config.toml
n_layer = 12
d_model = 320
n_head = 5
n_kv_head = 1
head_dim = 64
d_mlp = 832
vocab_size = 8192
activation = "swiglu"
norm = "layernorm"
norm_place = "pre"
norm_eps = 1e-06
positions = "rope"
rope_base = 1790.0
rope_fraction = 1.0
qk_norm = true
attn_scale = 0.125
bias = "none"
tie_embeddings = false
parallel_block = false
init = "normal"
init_std_qkv = 0.0341
init_std_o = 0.00696
init_std_up = 0.0341
init_std_down = 0.00431
init_out_by_depth = true
optimizer = "adamw"
lr = 0.00143
lr_mult_up = 0.638
beta1 = 0.95
beta2 = 0.99
lr_head = 0.00409
warmup_steps = 366
schedule = "cos"
final_lr_fraction = 0.0
batch_tokens = 32768
seq_len = 384
doc_mask = true
train_tokens = 341100000
steps = 10410
dataset = "wikipedia_en"
Each number is 500 + 50 x the weight over its row's rms, rounded and kept within 0 to 999. Layers, rows and columns count from 0. Numbers have three digits each. The size before them is the row's rms in percent of the matrix's.

# down: layer 9 MLP down (transposed), 832x320, rms 0.0844, rows 138-163, columns 240-319
# gate: layer 9 MLP gate, 832x320, rms 0.0641, rows 139-163, columns 240-319
# up: layer 9 MLP up, 832x320, rms 0.0643, rows 139-163, columns 240-319
down138 105:533450611507480507399441545523639490581533486486516507435476524460530430489462567511475522554457497458408501519559522509556540498507477451555486505502457554460521524574477495532474402558527479472590514544578512424553517530463490440357544516
gate139 098:537512525425462527354468531532443542478489458458452534517531531408528429504468486502514605461526475503505494452511514439495490524553588533549499508481444491579571475549552526446479401525559462444463456470488493440423523531522479523501470464
up139 101:456533476504471490507537526451583405514496452603505500485405483502488538582446532499483471536445560559557470523521501463472493427506512447386498538536424535442419491530460558530581492493609427476508579485557461529458586568509493484548543508
down139 099:479439580429493499522483513531451446527468454400539505481525529514531477539470442492474539457541491511511557503441498553491546521530529579514458522512563575462503483516510537508493464538499481477448432572493531489484420483429578438591481514
gate140 105:507438527574488537525516362533452476460493529559507458543580458539519537484447518491507550556500482540533441514500466534438456575548462564466564464521406484584466525360491519496530547510452487509591489536490550353505531607512530462505455518
up140 100:586487391502511481550504506502645576537431559456457509500455474507520482444498494485467491454533584575467488579531463481573494513457564474442429496511458525516448481552492502425499494435476529528489532507503465484480498413395550645443501467
down140 101:410526448618591483550479559464510506489527484447478532560527599380550496499560480596407502439526466551502501440505486517561539405528481582543443522459561450516411522452480528478542516585470518532535492499485445454473617519471551494594544554
gate141 103:517492498542418536547449494455531458510410501491472528438473464496526530422518585466505462486418465593522425476524570482481444522589501509411490518522480514507555434522602569421680556459495487457371479504490530365472586421514517544523516439
up141 108:559570548559454486539523407486453508442597502546463606476450431423505526565508526512464482397530496508527580465461534483466513388588523459470457471512487507496457569467554427546518523553528543529550525537407423489436577532498432484573537467
down141 097:482598541550429532575508445531540425443614381413542598511485557520415513480482512486419530464420447467495491499505527612516599492460564457462531541524440531451463413530402475528494574568502450524466540495498493425592670485482490499466507529
gate142 100:461575553438493470502530474519472599495457526468553497520487516555523434542622539520514492503519455477545434486527564413529434492647562460444561403493490532463477397584468601539562498451506467478418427576422488533409439501535519524570475477
up142 094:422567516518562484514483504514444550440562441498361507576478469489503452585480477505571546531522530462612395467567444493554522495463526471437569469479532475392498468454503501551444578616382510544401491540467406516509566466582450464517551608
down142 093:515475482562526464527515538514510410484429497528450548456525485429536557504475567445484492592526528546445590529455466596538426457519424515542433599513453555528511523541506610432518461581491557484594553517469502518462497527455561419524527451
gate143 098:487483501510554450506550520370461540582535532529560499526495517491452491487592466579535474550474591512531481523423438422479502448512481519472530549611530529533575595573439420418491487547538461435481466508478510391542484611462513497514429461
up143 100:508504508549465522536548557505495543493499575445533543504481513517488491529538472491526501449564453381498570445536486497504612516553528511486494547472570410558470498438518539431451462426517439554571548467490540478471517530569454481525480530
down143 097:433560485503382561538538519527517411580441505470475558522531447551522513523489569485473403588516509546479559586586487513511504495506561461527513517453545423576448521457444573612503533437409522559571462388461481448505399450380508454594468509
gate144 096:392478523485445502485486579509472572365562559542483475562498438418536460486529438505550543398464490395577471487467491467484542496522497493434462560507539518457403469500458490498392547450593436484496557586520501577450547559544487505593462530
up144 100:492490474387553466450487523607555440487477513496460577495452548415421484496478513533420403502534524542607460479500479435529533503495437493573551388441501480482494451436505467459468535406423491497405502522454486483420469526493564594640463512
down144 100:570395511417458538427521642497517456414523481513456464573484415517530488491553458488551460558465433467505495412541515457409521519571616452520527536535500596431489587509598441547514528498512505522501472460464530524455551599545421411525448497
gate145 106:520548487473458516470454484475551490550555579589416408474455455452475491489504527571458443536621520449498469488538576542517467410481600521587470521569480458511492502540461509457463431560521408521499475529509564532560495518474484379474556512
up145 097:361510496533548472402591433610495427440592569469478590552510603545511519513456544516453502502509468418536485521479483499577548471546523560585429537541557446503568490487572471477507516576480463400521496585471591429457412624567496489545394445
down145 103:506552464433509491533474527445473396429545515543413534537504462609466566499493468404439478403512385517513431467439445464454495526604511447517511444503539439572435494448517435544471610460540472506577477526465469568493470502398610489508518472
gate146 092:558523538424507581420417476545411300477485580476483533477500539484495555438500464492473521564496459478474468558401464499558464465485559481481547457540553555482511529474518470521602446437465472558427517588533458584447528420535601476431362510
up146 098:559469539430485533421512483490513440522480588460447449388533577484488476512536502434392534567502415472539476505402452476573419471404496481514476437413550449589478439564499460516556467421478456526475482542567445595469496474567539575471412568
down146 095:512489506474527437520526511462572604575486455460520466499618498482521466412390526618583496422453612484401459493520524432453521473532491530591477508490503461514482449569455460432452515516491400520520502481567498508555514502511525531521587496
gate147 101:508444497571441531444572504457476525512534541482402497426462552563538621423414530526511555380459618561501577571471479420571437487522494521447447524540520515478580582499474393483461424485510458559571467470524525498541548528472508489516480474
up147 110:571494408621471486512544563497454582510449630486509506489475482514587572529433573411525576473458608574599562486470457429449450519526472535448404484615534475514542549482383424466406403538602419504518483472482486558477492564517539486508559443
down147 103:557380522574570462549603547572512476416452451492596565463481509553528443503496546488504472543579481499507538453467581533445516520482518452551449541521472518492419499550463495456447532541539447507518516500504495537468485503606552486541545454
gate148 105:470490512511598519480470510514502492463626553432458480567460437441427533537484459521489527657465596565524474530449547429535527479488431484414520493543479472538464431491548485452539388425408471582378546386450566508466564517495460484535469479
up148 103:514535521470413568333553455506513552510488511538584446496469510526449542473623512459548478536496510518557544509537490548484429452523498515485474566502497472515522503537430560457626490394398576471462529490534555445455502501558428531729543567
down148 103:485489517480526502533485486458481569517567554570461444502540453464480558507544479525483503511448537546439541569444486447508529556508530460417496507583542520524434439503554491432448458439528436474460462446441475477418539536493524467507426507
gate149 102:443607568475479546451482490508496392513544497496535607497518519572473527528431468524511462490401468516466556404445595498475479484481542403395485483500433513433494490442536462542515550429511439476561464533595519554478559524503559466579484549
up149 103:517508606503496561423485541494487439487502491487490551470515459574478489506515484573555421438493503433511516379544515521416507484415460550568521485470537501550502529499481533459596548552511480483498414468510441502607610576433523481458393558
down149 098:464482605496486484515522500514536494501436443498523505432497556468494540439505497418468545542539440478475603554447459504485514527494561527608530567560555512420506544448482463495419543543494514518496545515533507464522494578510512468441462488
gate150 103:434517498593530487498439507521502537506525495435535576465530439661476491516493452522587391481543417575516524503383499471547503476504428506534537518435553534516437534471391587428443474477476504518449524451453502490539476552461440474463429490
up150 098:544535506558510547503442506518479581451541437420585546448526479546487553444499576490442589528549552483467469476529565555577567493566489448404515541403456579488524430427468596419517477612474584503492507544464438559584517470490547475467496541
down150 099:455443508534439494460494521522456509530476594541444446406478528438444506493469517529579447471511529465517562390497401625499564543562497507516527526523454567527576474492475503497496453551455480541520436482527530490482472553527504465497562532
gate151 092:423501478540437491405533463548522415470543455587542470483331581458508500507490613552504516516574583515499505417518540515500451424574502453477511512504444491462495476536568477570399488589507523514461479565421565445431539497460552404559523468
up151 107:562552498502456509523451450374501526587464535614483527497607549464528496377542467502522552523424410518577461563514468436487578469510489491446515461567518550395556502557416491452559557453560497507524517491548465493492456442513400615467533553
down151 093:468636556485479517441524434474456475517474500427542495451451595359487569516518501548461539512506510603516547491529549552496507541454529398517538485643504561527537531554563436519485543519504575473494509470536562580481421512414543481440547414
gate152 109:477558551526512439463472465516476448515447553446520490468446477404566542487519469587470422545565556463389449578522399491477555472501416534571519539478560654401564557461501548478474469510470559478615434528477525463559497589465501471460471503
up152 106:478490546435554532491525541501557539535396504521437489580660511481500478464515488493518477513438542494524457441546547535504493503460516605572568431540463475584499546489508581495481512462523478542480492525578453488618436481551456436486438498
down152 106:386475503515542480451468507477511447472447503488549542428442521520490548536434441470524489549422364518516507476484560562488534619540513519443485533471504534484517495625464479457435506487487458538469476518483506538388471488455572488562500504
gate153 102:433552375449569483487418482490429487478501575553511410506472513482464480519439549531537516418447534477505511510469465431559488502490556562522463480486562533479511529479458453496438541526497503638514494461515520546560544557405528509474535489
up153 095:567515516520445503503516480464514506546539533517481526472450495496454438384495542522476459467489509415527536518442499567483536495420486480471543460559476612508465540442571503542559469505420390530451611462584422468433494543517411512561460388
down153 099:529476440518551487499520418439493464500502548522605512497541468518565523524586468511547457470455540422405486490648476531489582471489488546561509543464522516463430548509541511463596475436555559568424541522463585476502554559491510524473619545
gate154 092:534486599510527515553436402560571465485508545408468535521458495502495457561451456488464502559415517548494428488434569505498531505483520439465501502451516425527571549473547523489472576523450492441464521447493504551538478566483482517505543476
up154 089:536571580510533546414465486419447575572493462509500457542476423543600457483524442425493545491494496494467506431499492493534511457507542501513437522484520454488549540450483548510544524486573475552444476582477442490425382558550529569512508500
down154 094:500495440487467499520444439494562460498402466540432537489496595462478559571522496484470413515546442405535590454496520557553419429487495538523537582532510489494486512501534519467531533546470587482591557458467439472436499450487604510455546495
gate155 104:494566525441535483525419468538484343512549628512440540486479438419481547538555542563483571444520587453513358544546564430527589428453579501509522533502477503560518564487562466531520538400507495514473458538445423453505457538408497473493444560
up155 103:460512496478631437564471556525492518534535500556392609514491468424464483552508503504392577540606465459479453550476518428479530529481493559433541490494540529570539527541542613458500440439595439491590504483479446460413468496467420552429490541
down155 108:516497507445516587450491451487433531414431486493489466528467495552536500447509523486609424487453492470525577548473504584495450546575491492418463457494455414530528572512472491471547546532404503527536525500533619493438533426581538505506611436
gate156 105:509560587496478548434479441444571492592504558528553414453519430595512540440499546525522535461510462477552417504490509520463529381450509369505553510480492442535518418516475484576575472487514499518541426454469523568485518460501473529494493446
up156 103:530522470501506454568536541560464436483495530499442477472494441531506513494497489458452467437486479453506607532562477550544420525593441510591475491602477478452475544493548451452541500531441455466594536521572539464424370607555482478530373491
down156 104:441541433494359486528604436500530557565475674478545491582492523446456454430480460544472521516485482458530459473496565494466506503547428502441482504572482499489521560519581574474535541454566483438473499516456500493578475529520518629560516475
gate157 103:557545508515491494624382399467542379513573504551511486467476540532497504440472563617517535385479519474464453492482472372441531490512561386441502510498550448491570534499527515482532534580453509511494484444482540440537522510388566423534490526
up157 098:466469483560542502502481606506425475499494416446518450483473600513413594504459575473393560506592497548462556470459458584478488505487459540503448526531412455568489447560548480504492491462477458414563571463592511449390464519522442524507534453
down157 098:489518450453514534463575444450554464551544471544516549563421462523602487526538483477495513452487541538480463546501520430508390458533539415464373495519482504420482496556595518473541481511566462379458591455546512439515495467488586468553391584
gate158 103:427427438506545436473482507496380533488500454551528470503490477442547517628584579498618549551485508419578519540530441509532434445540505373506462394549577479505356509505544475493513448510503473510548528496526402471560555566465594460373405405
up158 101:557476508591543481544507453574542494531409530512435496510506529538445509495511472533425427582493447430534497540503423446543562468563491521570434493475468444448435539479368559552463509546380491606521525442484519560436526571468441507487522497
down158 102:515526440510567512506408596512495524571605620559534466553472451468596446522642449532547476413430547537475501436508517530454467527566496473509571483453476542484472515542506505461571453475468485378453575569477427399600520517535525485405492498
gate159 109:455539387597530472573590568547454439450510484433502487438558443505503480570486444456620521545497582534560505591430526412597552508544430549517417455502513527534440416512397531543436419547489565521511465505491541486490431523473558477477561484
up159 101:542515454513454487498518490564531450567484501425489454465466516529517496565343516497500572464549537484557565540468459448561556568452472526441472550501480441542476453481515538577498425569374538485411483509521537524382486554454573469518462462
down159 103:507551520414543425443508471351541469527544525521476474697567476531566446489580500504417510434529470506477433425565459574445495455560451473515564471449436497427447567552564468449486562454512477523464522518486432552517575517615486541499510579
gate160 091:497441503503481493549458579485454494465530507390557484540552437495543527472579497497591416484424514420519445456484499458447463474520545583491517436579474537512451429522558477492537520451517480508522461468528457465440538562513527517436502498
up160 101:475485500597556498498582546513491552527520552499503415458495531549482502539624558479500534500439557457460496505456520530517437463483379447540410576521422503573425559495527494474417452434551565533561531537494458492541459515600571430582553424
down160 096:457543524507412485542559528578493490561518514531489437479502426570498502471517443476485533589562492464509500571534482506560450445565457506523511556490472458454441466510514486516490529494523485479477531585462487507416432602380519443559451542
gate161 104:468525468398407524461545485520407590444495545487539462446463542567485427533477522503529571454561606510553523571526547457450570511444509431426519491518543487561548459477494394543497529505575500587514505476490408531509480562552450408483531506
up161 102:467467425511521535495450509550365521457476583503600481526487474514489459547551499506452523421499530417405598529415559569485509542589561482589478571516508497550513473541493424393438448524415435511452532521525519490484506478552429552453433494
down161 104:536536565496538439403491461526559533491521534498443495484476420569484521445528526471546482625571479585507598537522469525544616474419530561501526467435459498477501412520490454578513478482556458522485453524543540489504511437386517494538527507
gate162 102:494481486490454494337536494463580388471528565518520482595524472525589531512499482607570477533521500452482521471502469448517474353495457482486453472476476467570554545525548511583476526465432475532444455551508514514513446518454604445529467489
up162 100:499544538581444488576550498455452540489423360443523479519414507512476484569566456428514519462454479569485477484416575529547546542485583484464561430509517600426476450621488480529632416570511446467519462579508482398494580514564455513496550444
down162 100:450475490451542493450493550595523448501467510540509536435450521480524539599573496567499527481519510552528459525580568419456494442502548532498478441550501547461475503605497477555481481502496523555491422478492490447506516563426559503463520568
gate163 103:504394483437495449510462501585527519503502438509416493438491474403557559480464432549488471504567520491464454527498476435508492523431536486507454508507500583492523543293618401500650472500475570525481416524527422536613484430445483456496447495
up163 100:532475496506482470549519455428495458514580576480533480523504511569523530536551499477457537417522516525472565548510480509548428560455517480497522528507606507518344399484492494453570437554465553517472327556447474486475517539463518603472615517
down163 104:462505502534540529513512538528478433452537559489480471457465455529522539537473490543464544479469476585541573574455434528423455433486461562496499441506501606544395552487419502458498489459358460617581455511508538471463581604477535561592541466